Weights of a small transformer language model.
Size: 13 layers, width 384, 20.8M parameters.
Training: a variant of Adam for these matrices, 626M tokens.
Each number is 128 + 32 x the weight over its row's rms, rounded and kept within 0 to 255. Layers, rows and columns count from 0. Numbers have three digits each. The size before them is the row's rms in percent of the matrix's.

# layer 4 attention query, 384x384, rms 0.041, rows 0-76, columns 192-239
117:136113080125177078084130108155072105105118101071169192122128162068156148107129136145053122119129159116111173080054124119131084069135147177168145
195:124124082102185118135143117123103127102132099075166187140088113077126141099128144137102110109161183103134176130060119100116045086144157158177162
137:127110088126183121141106084109122112125107106063147145163111115090147156114150139149099125135186169160139169075075133096122062068155160147139164
065:154103164085147150170147130113125118119094119090139186142074112094114114091150143134128117114210179101182124174065146095063054115104134104159167
067:100088151097154118152138121085139130130078147070157166145100074101117064131133121133132123102169174157170134144142102104087078080109130146140187
107:143131186137060120111138157154152110146126186171079108129159136187096100151093115097168122124109108114126090180190131129104210175103119087099114
083:110156174070180117177139106134217111093171161188118130137225094233096118097085152073145138075097145124146084220111171105118146156129171114094118
098:109133128143138164161096135159146153114186098165121123097137138149106223086125130105130107169105103104132073089154064100165114147125119112140095
087:112102114147165113142110151085083078113119160081180144165108100118159145123136158152115116112139132161150167088098144125149081090173173147152154
075:115076200171109087154135170089121130073077161122144111185114098150156139180073117126138127128163160164157139183137125163073119122105139098098168
100:130160083130096176129180110093128158085086089107099100141114102147152175102092139144141101075163147191140139144104131081148128133130190119122119
094:122114141198148174127144166092099115107067126227150122134136128182051098123128131139156102112111041111134125147138147145106123143080103144162085
091:128139149075132165164116170177139081108108140143103103124073150199148123113162134086093111113097063158108119119137109130121151148146097116059109
081:124113127117152102200132171091120160089087172154142115142090131142145077130131133116080100168156101168138139134121105128139103133189189175072162
094:135128159081142141161111205131116142129163174144161096155070131191138063142112144089083137135139105158118129112132140104105110150122160172044157
095:094164102146120116101147110159120166125177123184132104130174149127171148104112145085178156092134141100129169095099114128094138121129142092110094
090:100166163151103135109130153154163118105143098146076116099103156166114076163063128130151152132106094109128118175150139190150214176118085069126115
079:122131075160094139111102123120114179121097046166129155117125146058153139081174095097100078139159143163150124141122090108169117140082106125154088
091:159152120128131136180191147141140103132112135164115080114156151104181118154144115022122142077133106150118120141127126103083150170145066104125135
098:035139141098126133107086120166147120133142152076142131113151089131167113147137125139133130188095140126108145140102137094060136118121080167088094
077:141118149144122086100062148115137144173090190121164099126161041145117136145174109124083150160119099119117153046151065119099137121073106179086135
091:112141068089159114156120163106105151129099154125164154155131110103155169098173112178102137086163147169119150112084169144170070130157197179140168
080:148123164163121131114143085112104147179139160128153160085059103113153115128127163033116107127137116094139156174153135142146136100143115140195145
089:118169138178048147100169103133127117150083118153112106149128157096101152144092079073170111116164127088175091171178127170057194159124126082128101
060:185125113116170140116136133097138125147118091142113105111157070142152076138168196061128095126149143178107135112136147130101111064143163140139108
102:131113078089176097168137115126135108148120123098145153145107108104149127119194127158074123131177177133137155082072115096149036060154136211141145
094:144130123148151069104068173093169096166106150087115130158089120139189101130148088149076166145123146135113161117141088164130111099095099138123175
093:177147109073143184148080127049115120169146128116125134116106130145071158107143166159114153077129153122119128152161135149198105106077105131177126
091:160126111137147078188191138157137124094109121133099126134157148127145153150150111093091139138169158139158135094111075090134170088176068114150120
102:104128147145116096125150036108091169176132130134134149138147078082120179131159131173146118118171135111148125093112099106174157072116117133168157
150:136132090100193107146126095109123135100111112124169172140118096109161126113157175174049119115166149130128151097056124086148062059124149189131146
054:134162154152131109116096148166157127113136180098148149125171141120159125104100122127125099144189160133182104099150120143087163111226091147115122
108:112141089122200141119147144130142156123134116140155148143106153131193153080124165157071086114146146128110142127076124085129072076160200177136114
077:126072136087112107138118134124126076142107108086120113087145073124130161104103059111100146094117069171159129174133126085090088146123105146133068
090:139092107079125151123155112106120134117130117069116106087157134172130184134181149118147150129148145145177089072101136094132110130166130116159132
095:139083131156149088111128160135137139063120115062089142167166113156101070121038098123113083154132158125158111151093145166107136143146232120143175
089:082139150102088089198142144136179171120099154143118127135102155141132095160130192115190142089113113095135180172142078146083122139103089106088080
094:070137103107134093156161136123144125126184136111121138130070144151181160099101124154107164156139193099148153201117108089118070091133098107105138
122:151099165136119114115108155088170137142113127128064095148133129138102124131106132116181124128119091183118098144180177170075202195100149066085165
085:140202170155114126081138101158102186092053075165100152152176098110147207129089115125169148098088028123150132157101116179122157174138096100066119
108:160160130135135126157157146123151070129123130109120092142082175168122124128102133114139144139134180151135094131126134124122105102127112109146148
092:118121139088136133111073143099155134194139095135143131130143173127138124108147109116085093123133136141133160115103104073154164145083125138119121
094:136141145119108130157139113138182046114099143125131126190151177101109147098138130132128147090166163147149063117116119110114139157138094102140106
105:172136172194130146178174071155142123149092104093133131111144078139114155124091130131107071083110132110158112182103149090158153100150197142135100
100:084121102115125122089150177126067064140176120181123089153130119179146162084106144090158126099108157170136089146162152088100122144106150091106085
091:119181110154164071108190046143140157196113160193140091119137136157121119100112173103133162129102162165149145078126100081098136106136107167097100
094:174106139116163145088101122193137136142168144161191154092144176119147125079139125159095184185116166094145150134094185125159071105069177150078147
097:154144128135177058146219140166115069161128159113100112141091177100201056077122106093119087091155106138108092114079106110136148103119133122081102
097:147118087127157124107060121081120126117107171113123178094109190076095136131114112137097152063141131086187140139098094152131120137134098126128158
094:131139166154123144139109126112164149126061126101147119149188045139119108153096074109094104181119097125109163137151100098071153154119112142086098
094:149142097073095175154145130127178109097082161117174116093076145123107113151121161145155158084169107151162153158147142128092103137079114125115138
093:139190165143150155105117188178134113164118168190119136146123072095087112125100073131165141166122099125116164150167068126101119165086129191108136
099:064189150136123153177113097126109207104102136150124121108101144161082139127177142099104095106117082213110148099145153132112108107138112132125055
090:119131127106154139122091086115091141096123124108136180113113161100077142133171059137134103135094124086148121158158142125100080086076148100135156
093:100179051140140176156160098092136131095075084126131133124127178125141108109107130083080150101131151174149140104100113119100137120200103132119056
097:139151082146118099172152105126056110132053146143120127126181119098105104111091094134114130132147117144176150155107144147137132121171182110164107
088:196096166135130125099151099104146120087148093114092163081132097102109171159148136148158140048102106040150093239128067139135124179109108108100149
093:094064158062130184124125113155100086068126115137135109124150149182122168167151113108126086092155100143168165083093177092168130121115127117104081
097:091142122191120105135097099128130160182101161133093116146146160125130133106120139159136170138162195132089070074178061126106109136149137129186131
097:110149134132127129084101126083143144111219134138108145092139121170126146165167210127182146154119101128108130105147166180079140116157115074113122
098:093108127125134132195162116188191136135158167105160108083147071140141114095105129119162137179107106140146154155126190084091140178131154151082081
100:149150134124115169145184111160095085111151111117087106088105106124182151077133101187148128107113100133145103154145143129161120098164158155152098
093:049148072178145076072088129101100161156133123158149141112141130138114123094137111226100107145148159128152147085155143116126135116134073139142099
097:167058153079117091167138121101108120164119133107118113150166056099145089165134153116123160153109149137100140146095133131084161118028098116057167
067:176074163072148113161143171116113127124157102112172149120065115172086097169119109133172085151125177099142108152175139136127100166121161120117106
063:126124123122138160084161039193072096171184190145105172098156164109099156120117118161066167119108061190119101125141104132185148088171158170121069
072:147091182162072131145119090110096121110193083156184147151100087144073171131149092186067141080148127128160119122070166097062102107176137089136151
063:140127119133145105111115150106155085157150104108111149135164112095171126127127145127114172127125128212093136105131126183137095140109134136101062
073:179148096158141108083145116156158135112150146122069151083158159063111146103143175126132140139092105127110169055141116127168158153141102151139116
070:102134134102080133095120171117100163169125135073085142134086130115140116133106188109133106166171073103081143110153173119173164128097133107142131
073:175150134111093133145140140123178133136198175112113139092102115130131090111135196107190091107185128030077142182177172117127148130107165133088131
073:084084162104130119184125134054142122118127116114160137219113108087133100161166101113136118100059187158127145161203168151108116131124124080133084
072:096154127158149132129118109164074122105086126099098125140127141150101117107082145132119137179117145180163100057135131151178128183128094187191185
080:157124098115123137066117126131134174122175175131064119070164152144175115114082164107112108130154058088074149095115163086140136156088113164130118
080:162073113127180127077198118128075104121156129128127164127160176120097117089104105157139142191157121193122114041116117157169137126116116146156095
076:079125168081077136117119120148113167165125137103127128128093157151167169125131174070143083116113075081133185132187153142121102149099143122150175
079:153114142158183094188144181180113125074038103122145109110150101104071114119110083132086149128136154155139105102117035180162086121169109126118118
# layer 4 attention key, 384x384, rms 0.041, rows 0-76, columns 192-239
108:099133188153041114140132166121131154164135159146055100110160139166113090148135101104204144111110106150121090143194136181102194171111117077112085
188:125118088092247106138140139118101116098133092126186198125099117106155151129143157130061104133118140115114157111049102088155028074151143189144133
097:131115105120224097152138138113083141132160107142165178130141097122143167132134141113055123139091147104091168116052119109162038060132158208133141
097:129129097100242119139106102137122136063112102108212172120097114109148191119095173171079115129124148091129194098073113065160046049159197172111111
094:145144091107223151164117101170129125107135086137184138116125115120150199097122150169067123128146175111128211092079110083127044060115162172141100
086:122127178158006120118158103129134166132093152123093073128157141157102092157119085132194136152160125138157068149172136178095211161133115082134133
086:115119171153157128114173125111087129129142161122190095109076097078159081124127135108149133147115089077100148142143131165120116156121096168102184
096:139119109085127116128108081136109143099119131142136082117133163178056067116102130098176085110143169141157146114130181133143108178065158108107090
083:131129077111228138151097127166139168135105136115159152130109125120141199117119167165045116138138150072064195147105108106146073034132145208144128
092:121154053159137156151146110095126130115159134131153112079121095062142168140141169138071126188111101126127133163072136142070086072133136169125188
099:098089054185141073082139116127141147128132105159142146143119119094145109153129167147099160146181177140130149130099160153092160089105143102110139
089:071188152111129146107141140129143071108125094175094061114120128128106140146097076126121141094140181143109099132091117137132091121145127137109106
083:152132137160128106097192128163116132112117178101137117148132166140117195159096096115160123102120110102171039145106153124126175129127151130137205
083:170120078169212107138138146147181117137097192144175145151186111157182139122139150110126078102135159163088151106084170061207102066112145113090146
090:180121138173138148087110070135128121142111149163168123134150135106151155114141169161162135107092082212114065079147147151146140095081154092088130
095:118146138126175128146142116121117081171142122096099147170073184133131149111129118152114133120131153144113134184094150138096097134131090113138166
073:144126175145014145131132109112152125138098152113080082118102128120136078159143126124155123106136084133164108168182139103105209213106063114106122
118:107104072076198100111103150109141125120116110085155172177112116106163112176117130157065106081149189104125173117083128104138089135173156134158124
089:072146092098160146135057174109112143128125099154117154137137198079131141141133107155081127149137176110191069185160197111138144176142167143092137
096:102162121149181148108152125144109099082156098117182190120142091100140223104109127162117128087097162104114100115106125092131141128138134127164139
130:187140087082196129131161128114091132091150118119170199115115109142158152130154210165099108129110139154102170106095100118147092051130168176146118
060:200096134128215139128122136138093132105147124137156163114093086136135090128102153133134104169150114117112174067086129105175097034068133197133132
128:145129158138015137127161146139124152123124172143024146168103168191102106174113091126180174090171129169125070132223132161073196159093117102094126
067:085134150086067157143128097097099083079093101083076148098110114124153148156147154179140148113086108166197063200128143119161165143124092150154137
152:122119066108225118139118114115116135113115112124219180115110131116148152145136204144071094145122116125101145133068068114156044098141118159138152
055:151134086140183137199175104161187151096114152080144183149153156157128176132071199140082157063132138132126130120137075089136069121140148166159104
089:130115138118183114154147166124053146127188059136113124104129113067190206173066061103101082169158126058190091136108143121131121099136182142141092
095:112141120103135103128098095102071194137100089132110056111114207145091074145130158079187198133116110116138125107170157169059108132140161082103098
095:110098131159104133096079140149190165129134116134125129144090188059142097107182133140115151079153140144180162121098170063119090162156191148169151
093:155119095151099118136123193092097157175159119116115140102117115114162099098136188114147163094129133149116155101136132179106099106135076142156119
041:164139120112156156090113159143150123153089108048103090161178137163125146050094146169152152134072148147056146111162136088098088141132139108141105
273:116136164180045134109122150152158123149112154131063073131140113139118087139116070104185137114128117160148089160184133174085187191107099064111114
058:098115156153036117148121169155168096131152165115107109114117120171139116095103078139177141116130122135134130181149131189056154142089106047134060
169:089168120189041154154156126117160149123112149126074074125151131119105118118112120109183136121139122139167088125196142173100245186130104070112115
085:085137088130137116138161162132122213093173115146165110178079179170049079156145105088102127136128211056091193177102098139100115160117106140166094
101:044180119172064145134134110130164133144109087195068092097149137134157077140128084131157123096123075155129106164169098174145151154146019114142095
114:145139114121234129143172118126125120092136109148181191112108096103160168122141180105060124135128135112106138085042090107145084069153136179124141
075:142156082194130074095143087142145161143086109125086140100139167135139163121075148151168136151108127146144148097164113127093158123142127081098160
095:103143085067209136140129112109078122130153115122228168117114136091160123138139141103029141128112106090135148084055107092192057071123131221161155
129:154117080130237126136133120107130122109162078127193165111105069101147100144147139120048099130133143130107155127030127081128083065129159165128159
104:051136172131036134150142099139150145139087151106092084083164116091082120110092095123160160189162121093139131135179144169149213181123142111155110
096:132147093187101097151132146101111158111137135096176123157197114104153210131141158112074137065163121165141065118142162150106212127127120073092127
093:089153123131193114155088139076136141098115125094140163091144047097154172155125119113103083147175096057104143151101114158110142121182153166173157
107:082128128153030154092142179094123117103123141100116124129153132148160087131121116117199158116131088165110110108144131170144160126090141106143108
099:069096086130129092137118127111169141143155139121114107130102143122067124145112081160123151140144136048137161176143091119091131079160112153136181
090:144087148147129130116123150126077139140180148124131139097074204138167135055112171090142104103109110118123110077144118142152097144119156136189122
095:159103188155076102127147118116119108144122171132093049137114147199094081095130119120187102091105112156147122136193114128131117214103110050112068
101:161096177198057140164072075117164123122110203070068098117164087115137120148091093176145160121180092139168054159180201120101186196110099078086197
099:147158119075062137153154130138123164171123090134110064109100107155125124106159114134183152186172129141157160092198084179061166096150159071110129
094:098157099095098163079170099135074107088132114147147115083139127067200194078158226155112088115101141171091101103073136122159117092131150145172120
093:098132127155117076143133138117083165159149144122140086117122073078097158118112152078156064204153108052134144082183122205132251128169207154082112
092:119083128188186125119117100103074026125120068111104130135120125084152202173119145188135045105098138135164093180121128107201102054153169103130174
102:165132113121226128111179138185093117159163153103141143125115166186111158123109140095135175151119192122128156103039122149137087075109093117173124
090:103165103130146084131084117132128118126136181097118114104106141169153138149120082104172208156109122099166136140162180124159082132081079075147102
096:115164157151112161056142180163137134120144105134073097157099083135145124133096093143209145112202167108138083147174124203087210150069133058136146
097:115148116161059204128098149152141098082126128106106085133080136099155169118122126156130058129134126099122097181155142107108145111105124083141117
086:114166136128119101169119094085156126107107077123144112164137163143072092167133075101125123174127108110100171137167109154092114126143154129071093
093:134196129126109140133139129135170114176155167163143149090150102163121111106158183124117176113140119155108146135149048190175122138132130141125125
097:119152124063134082118123140151073138097103114083140120123118087168187119096152075105106107079122156148117161165103158124148067078127103139172083
097:172148150136166145170098181186119103156158140104126142183114154149100159162123079082100133190120128107089166126066102126149116157102156153116143
097:129158120146204141133086112079101083129178174107189185170130152128170172150181193140119070112050135077112103167147172070148105154150086128124131
100:099139156126090115102157126137137166097101136077092120125149169152143109112144108073093188107108069085081124141099137114174120103084079171157164
094:134178124040163144113075134103092114154148093054132161132093149139166169150150108100080149127091151095157118153103146114081125120146153119129106
094:155109111109139175122156098144132091076145104177208139145178134141126146165144128122181134165107081136144151063146062140173117129105122137118103
069:084158120110136105146110144049099176103180078134176158150137119125107174063163153097155161077100125109134125122067137108120115100118078100154202
062:155158131129141098193108138076197148105062116115096085193109171095119111073123103115116122099141122151128168152163127101126130135064155116139203
060:086163153110156129137012173063131106107143118122144141074101096128174096158122111147110107075038130117099140167143093165118108140064104146146135
072:120195114092160121116085181167193155096127134073133146153090140129103157203174127120105091099108161068083151103144143106108089162175134130157162
074:142141133139117157147160144111137145157161132161139103155123151101162176130097150113191129120190085141135106181141149106183106132135124085167120
065:066082127181125110164135085125126124137098060135093128105116121161153133094042159108128184123056071161160177147136109131127164142136141120096080
072:042150154189153156151105104079131150080136116146159101137110149113138119053135126175092128119084108160118106135121121151131070095155115099151137
062:154121105104111080099101127156107090158089052105183201118118159141098102087089118128109105184113128073194112140091100162110104130115114179119162
070:113167167138115145143118106100145097130178119167118054151114157109123121192154129103145139144159166092092159085128104154052142118117115063120051
072:053164101163161126137109131118157156094113111139168134133098097162092136038161146146094102103039148160125142122103127151130120105139094137124156
072:125165135190148132131071101151107167159177119105105097078131130173097125104111147139152169156161078189132160168120148115113142164100106153118140
078:095131091098151097066078111111093144079129082121177167089124131115155113121116175177129162164118091128102107113133112133138133126102169164110117
078:133115157171102169120160066107151161169127178149086113145169146092117111134158102109146149133153132158141113146112135148089136125146090143166096
# layer 4 attention value, 384x384, rms 0.0337, rows 0-63, columns 192-239
097:125130110140160081075166137123119117088070117106107130114159119115107119175148113129148117127116112179074129108084155112125144144084136118134114
096:130066140157150127138086158144127151138203153103110125182213121133128176162129128079125121126105091111115153093108105173057145156097093113122101
101:133150159134119120168038043137129148151218109168117115106122130152150091108145145145081150098124182120160096102137172158130130110102214159194158
097:115125111114147122159115090110143107064124154106125144145073112120115062139120159109141128126143170127122188090095141188152130139110113120109148
108:055083152094113177096126177153098105178081181146157108111089137130091200075155157126143090100179102130096202154125131184126131100122170119121178
104:151139163111110164175145090181135093140130141177114128141146147143125133137145144137134109143101123132137097094136062137177119101085086168141133
110:143120101117126094168171133155099059152131165135100110123104117096133093135100083138110110109136114130169160159120113139179134125204119188127075
095:099183119126110148140138153194146109110167124118128131213132157119104120153163116170124141134083103140137097114134122077191152104120094197180165
105:167097125133144220139071124157188126116111105143135144161139158174135130151129154034132074079140144087141144178150117168188128117174143128120114
104:106140125112138076085116129104157072112123148080103168225093181115051108152181146212093085067109085128111154132106118119116138145143096119087137
101:126130162080134073153137119092164109092177106105106135120142176206126131091098147123168136099168127111125141156104100058141135113187179111136132
101:157082097137101223158135136133137161124013137140136127101169119111170143099068086111088152099128124166149119133108159119122123143125049152071108
110:136151139156148102133061177116176094096153142200106149118106142105163202165087073109124155123075086149170146064161114126098139167100143094095101
105:129123172146138094184159151152109189157184101136125089156135126098149171141142139134098131153111103084146144104153139183137102130129033128096155
104:118140157145153107152109118159173142165120089129108129080123135136165084139198111138096115146088158171108117093083156117153130118064163147091145
102:094127155094124124151170108112124151126119115162154124159169095153117131098157127068107157085158098155159145123138147138148113127164079153133106
099:182156135111102118115121116152120179056151157111116110165079170085100171099146110154118133176117171115104104092163103133168124138077125120083138
101:076114142125134119108139122076161161126102183090162139135143102124189115096131130141109104141107067133151133100127139143115158146151075151093131
101:101153126103127123120156125098124161143179118123166088132129129064131156170137093118149102167096103128101120133134111110166117119092151123130189
105:057123144086154151113186130123111103121102142158112119079075213133158128143097126170135181210149103126164164143125128124110119129106134103130160
105:144108109146141177125134096146179113203090110116145157210182067108145151181190152171106091166107124170141104123153094158161103105142149150149162
109:071107107137120172093122128064028103125130119106117120161088099137116114167115081125171171170105126118127071081138165101106111098078066113157126
101:117178149154136169097156113156122124141129102099112142222099152117138127189171111102130112114103123137163127183159135146091145122087084127168173
100:115095101098121146109159085112133115200139121101132110115115102150157119107142147091162132099139179114156113179076102104103117104128131131177132
103:144070177105145061185127163113127089127168171104096103120146116131176111159132170116129073084118113147113170131131158141130144062052127175125203
107:145136124148103153117149096026142108129143122157100086084157062188154137128165183142147092099096109070107083144155185122142111131076103159107166
103:195111155141153106141150118144118153177153074145111110133103161171189141085024149069121115145086176160110097101106125131119189122138140119127156
098:139062117119140134150121176109105163190118144128142131092186110121133098125130126147095148154114121112191158143129113174097133094112094128170090
114:158173083169107149131064137171093128138096119085105156199154144122022150096126194153068105114078113145167147123148195186145132131085139127176177
106:086131169111109208092137167137087090142103173118125096115126137193108115110061149087150139158120116182106129143155071120136110152182142157086074
102:170098139137133073145058106051135076131160166091118111140069147148158081148099112103121186120065137044047131133113156109109127136137149147137092
108:106141132110103188080096138108054122127150135117122134153132169146138169062113111131099097157128179081173175127184137158166094120142134146135143
098:185139138083134177094161106085123162133137081177109122088089112200130071122166175110162109151134212098088093103120164110156152110074169129114154
102:113132085095145164132051133183104150117135140095125111103076189129114134116125125105154153182137191074091124076141126129100122142051142131119171
109:155101098098148094155154075104109094090106135092122121106165129146113145126119117162133114127120121157144142191130087097132093099180105147122169
106:097133129088129091083098106102123092081136143106083128134160053103143121133086100104150170100151149117140160134128123193168150161120127125157076
101:103108124099153123131158141167072170129109173126159116138133159139106106125074105155125153070148125199149144160152113120104150084126151160091106
105:100128110087145094110176050106173119128100108105131147144109109151134082110148133138103133121101145127133181134114075100173118164125103104115161
107:141137128135126122145132125095086036162117145102122122147106114150097124097157098165109162059123095109098120145116164156106113152164063152149129
093:172113130163170142062116129082107204108121108136088141110100172118151164144063117140089110162100049111097092041144169193099155195121051155183048
110:103171107154131127075157093103139134116146159169167110109135111126139135107128154083097148071101107177129130090150114204136122136146105150110146
103:096124137106137112088173131108100064104153114164095130170121104034050134154144091141103082102157098081153133189144082137118132161162134125145100
105:173177143131104135145135153128177141150090108142178122161144086132169093126108126082162104141150158163094096114158166165151143103069107133135098
111:148118115185103196122069118168149128130077131206082119128099157148168128164097113105114134127042143140118113123139141102181100100080134174122062
105:219155131154137062109129175086146114136086141129120134099130129095095147134142127131136053145194106164156126136117143130144107119129153114116128
101:147107121111144159142155115063096105141133133150113112051110096140118187082147119151162117129058119173115126150112125109178118178122146085088077
102:205142160152149128149130142055137109168129155172092148123150132097113101119160186112126096088038149123135085150175104158174125147123208138182072
103:100176082150135069074084149170101062183123150084130156121186166061112164157140105170100115108188133114149129084142082138129142157100099100177126
106:123134095120123136170236089131144146141132143084162090108213148142136077128154166052168081102200100103103163129131147180157139127160178117135207
109:150175116114142087081176191111142148175168082101112112111131155122162068132055152152133157177191145138113159141141144133098138134117155143200123
107:156092178077135143087094107089145139098094125149121125142175073154148068116148107153119113129106139119185071146105086156093134094154109115150088
114:157120131113164097125107170169154165151146094128077151132126161160116153161193128129154129135137179117155168137130109102172114111125167134099189
110:137121113142125151156175080108140178059134092140117154151085154192113079124167160146110112124129099113104061133089134110124141138128061155120157
103:135178121118157124101092151136096117100154119127117105123120097151096108125076151123098125091189131113102136043142141151094137135111126145114085
104:117068149172109130086181124174168132112124154122144144138183088146125096118149175157128131146115096140132140075139147123098159079157168174079158
108:161146149184115131122119150186112104157156113130165106110118123123094146166157084159125199114087145132146092168145104110126099073071130099127124
103:074061145132130089132080089087092119192125202145119102084153120102098104130085108083163139114103166069064172154149088135134157112124162148118175
099:146141065152118093127075072116141143117101143149128130140138122131178098077066118083117140092161147178146112115107219185161124139128123107125102
102:119127141158118112207136131108130187102114122102076089127132142139126100093122173144122129117091073107103133149105164112116121120117075118103156
105:161170130168093094147097113100167219107119120116119187153126103197110091160069131104135149046194073142151173068105144141066134167128130078108104
103:132143131099137137117163124137092104126166094176125128123131143153130113135127120145154154098099087198112115093136109152192136076169116135102175
108:051144127124130207199076114169092176188172102142112062101159094144163164080121107117089179119123090168140098146129118071052064141141147101094108
107:121127111165127123182122110137102080135120117179143167199087134133140167137113130138128112165172109122105132109168111168109122101125136133107122
107:143177168083123072132110086115069121031165106087135125144085135134136118157092118157114145139097107120122155087105115125120131071144109102129133
# layer 4 attention output (transposed), 384x384, rms 0.0349, rows 0-63, columns 192-239
100:120115160098138140143141169095183113097109089143144122069071115149128104139086161114157151146176081105122159172067154116173099117083137136128147
098:151136084178095134065115097082108163124097171062130147158119071128107077127126132109140088123104132149094091115153132212083080126130156107127111
101:148116161069127094182073067158119105073137127181099090160149144134189126147123144090104126078139122073182115138116165150188072148194104111133143
101:159114123157148176133158101116142075101152085109113118081126138128109131124160093149146116182155172137154101119160123165159129046181099092114129
110:134173124099114122111087149121102109126189120133173119138197139172096164108189163129122109088081124157115089132099106141146100152176086153089144
105:133167115129117124137083175163144151131116158167173093152167126119186197127124173125114124149127137120172176089050140148135150138142080084101112
108:133117142085166105154125138157100133126144140131106138124096085150151140131102185119119110233128143069144095158142190102108172117116157114126099
097:128147123164096161139160169177168135092070138103112146148160101135114101126123136119172108129145101149067154061154119101103187156108187095159113
103:103115133126183079105110151097149149128111107132140129078120137101179182111165131076150083145199115114110087086172138209145100163132151171134111
108:095127104167137134101156140152139090142113108169139119178101166131117123139143085128121113165142131157180157146165077174145131069128104098058127
100:124132135149162116164143157134143169149089121098160170098139099171119098156096124128151118134135156153084104099154109098093120170105144116138131
105:113128104135114130154107187121152175141133098110078102111115135127179120076103121163173116158105139089112148135113163112123148111115117092126116
109:113117076145099100119155156099168124114113145076097149168046129106087109139186114134110080109184139165085144134124162151119077145116197154130117
109:116110083133169147120109155168106130185104088115121116185154097143071105113108150096084100157125090117114137143149137137112149134093088116093124
106:151116185123137101148128134096159023095110173176157134141180103105134050138133127084064125092128122122137144098094139137149105123183140141112114
103:138198136147136097124215130148144143104145130104152151186112115195135130120170119118159115164109154124122108122155125135105155116114203081143108
100:129152141128162176178083111136146048123143102152073084126106131109176155140118078159175131127109137130196064154182091144166143161084146148093186
099:136100108132145055092151135188123129147122118104085128146120041137093115113094137087137099163117108130120155157151182150132154138143183115118115
102:075096101133105130202118151067111121084099136156109076108127147105156094120063135162132105088153091088123167149155130146137113095123167111051174
104:079152118130071147121081140188186176165190082155192125129115061113114147080143147154105139146094085171082114110129116112184097123121043088072081
105:124105121156107107081147114151072132114091115154107181199200112155078141097121116135108104178158103127182173132185173131110115111131099095130131
107:158153105132101169081172128078191104122150133123150083179120079117152136160093108118157178095122099146105123155125110080109155085172135151187134
101:128115160153125175102171093108166089164134108109160099157125173119065074138175099088131164106091096155159141134078098110134153107125109162128127
099:090123134124044117080155100121135155127145107134142164144151128146137097159138119140164133110109140088148059095171125110144088157119087104142145
107:105184129123117123174108133121138094107129163163113096154215202149110095156130147086149193138118049122171129158103050159177063119142118086123156
102:135109100135061185126138099184075154158074146127129130156130104132102102174078111108174111121123085103116091184113127097139150140154106159069188
104:162137088125148114152105064171159146106134181157120131141143168130155144116148153118141150163104112108168131110117116135137048140182113090120118
102:105123123114083133067090113095124143158128093119122163125099087167132150136109132083044148147129110118176117131108188127157152144080083153136180
113:142174126148136136127140074140092121088109095089115133152200178181150114136141112094199136068145109139212154122128121121144170115119177138162087
107:097120159153117119115185150110150133133147152099167102088083166161107154089157134116203105100174153114123096100194155112134115127117162201089109
104:148134127172172131157136213120130117155103188122135113112129117113099114113146134111189125176201166123151110124152092179117104102150142150096139
106:126145051132115103050116143129092170127122054069158160149127161160213161147110098136108117137115121160141082098178112161148143105076128153098160
100:127111170124151156100084113123085160147123169146104114107086207126169142095138072075150130139157093155143141122165111134169141126145114168086163
105:132128142121182170174067140079094123109133116129139088115155110132105116133128118112158130121138187133194117099143117138163044147164124127098136
109:135104100102139121103141149124125099150157130080142088094176175108136123154072154103108132082105122098085202139150143127136166131065163153158109
105:116129055132119045032119092111151141125169122130106127123054210108147208109159125071169113108180101127097166135089141155143099154069171132167118
103:091133141123118121166084143172133142141136121127115168082168144173101050096142118111105164101155109119140135112121087103114152094168153122177133
108:167123160127137155075156137169124106177133171141194185134175095160094160143123133146112097115109168124149103146154089162126083122159118096084073
108:149130082141104110094121097176125129142179102098093127109081210146110139137097048110153160201150105113100092149179079084133123133119115110175126
095:138096066145118126097137085085114173118117154166101136181072074096158114106121155145099170165074115148143097105110114159143139139117080116065103
109:107128147107142154110197154108123051112130166146129164118109127172114093090128143107179127150122168129133131145206136162136150110100151151020119
100:080070143140140110147230117085143125109140140141187144143081143129141127153104163149100119108086142094113110127118113108108119103079179182159137
107:134153174125118113152102127105119062129108116134124102100138151073106086120134111149091139092154160163176191138060116140123112135132103192142179
110:162140151138162115191106185108138106130084168158124129121190115107184149124117129083124116112164148182182151122058122111062147131166182234101090
105:142145062134131125192143100092099145089125105133147100123131195090155091135127134118129157160122101181141111133138118116160195118088130158144157
104:169129100129118118120177138147138114146173161156158143073105136090178147125116146172138136131143081098067141139139127110137092140098142149089125
105:134141073103119119167142133164122153152079223100153158144100143074196142096159149138129129133149115108110135112145116166150116149054160141153157
100:145184117131110177101098110150179118119132126192134136159078119118146146085131098136113222125125072107095162113139133103147143133131099084117122
103:102122144122138163153114145138119173152147081163147112145155121202099062164075119112129078139118155102098067131198122166175162139135166100123125
111:110162141087092134127113097122125118151113106105118112128138136140153110110179070172110156130073124178159088114117103097165000128134055145231155
105:156138158133156084146161079122071131141127134105141169115139132167141176141125117105128124119148077104205131185087161117098159111098086156210125
115:099114077137131118149097113180089175102117097112129121123203194181073144145114137101181129065147099170107119140141142136121093163089125145128092
110:116170149112164123098097171123103165146111109177117121190096053060141110149118089098146131178092079106125093077075111116194132113139113154167130
103:148158134151172148088089163154088112129098133095113111107137093189127115144073111111214118120137119120141117130088080133139121117140118184180162
106:131131089123128089140151153150183178087121175136127110193148090127076081129129116122100088128096124140140163123090156166106151121189166083132081
110:132123155108097135117046139110146121118132177121100100108127172133151148104078150133144165099164094089123165141092136094080125145089141125137107
105:132108163152081158162087068124101136161132126160185066085117158157122168144158147103134168071125186130133138165166106106082100178136165136097143
099:175144167148158101138132148128101091104136106099134140131084167149133112116175075053216150134188146142151118127105128099118061198117125116125058
106:143136205179170192145106149119153115152104115098114105119147113179065120154144093097180169103101070109178135145053085069112130139178093162121084
105:109102175162092119067148118126108200119130106103102148177075128170079107162159144146126183173177080158156109095117134128120201147063057053145151
105:171095116128125112116136085113120104153135142181063099151128076110137164096126101110106182145159182151140145082236147148098094106217130175134113
101:146117113094101155138090144167072139118084153101081119145164077188115128108077102190151115093186154104125117153208137111059102135154124121118165
105:133123113134157134119094165135103078110092128081146179116199119132167120114161128117127075159166170181127135131087105106166146113217119157118122
109:155118122128130123099113118146139188163112092144123133138102129171156076145058117101147223183091057091139117120145097110156188115113082061148116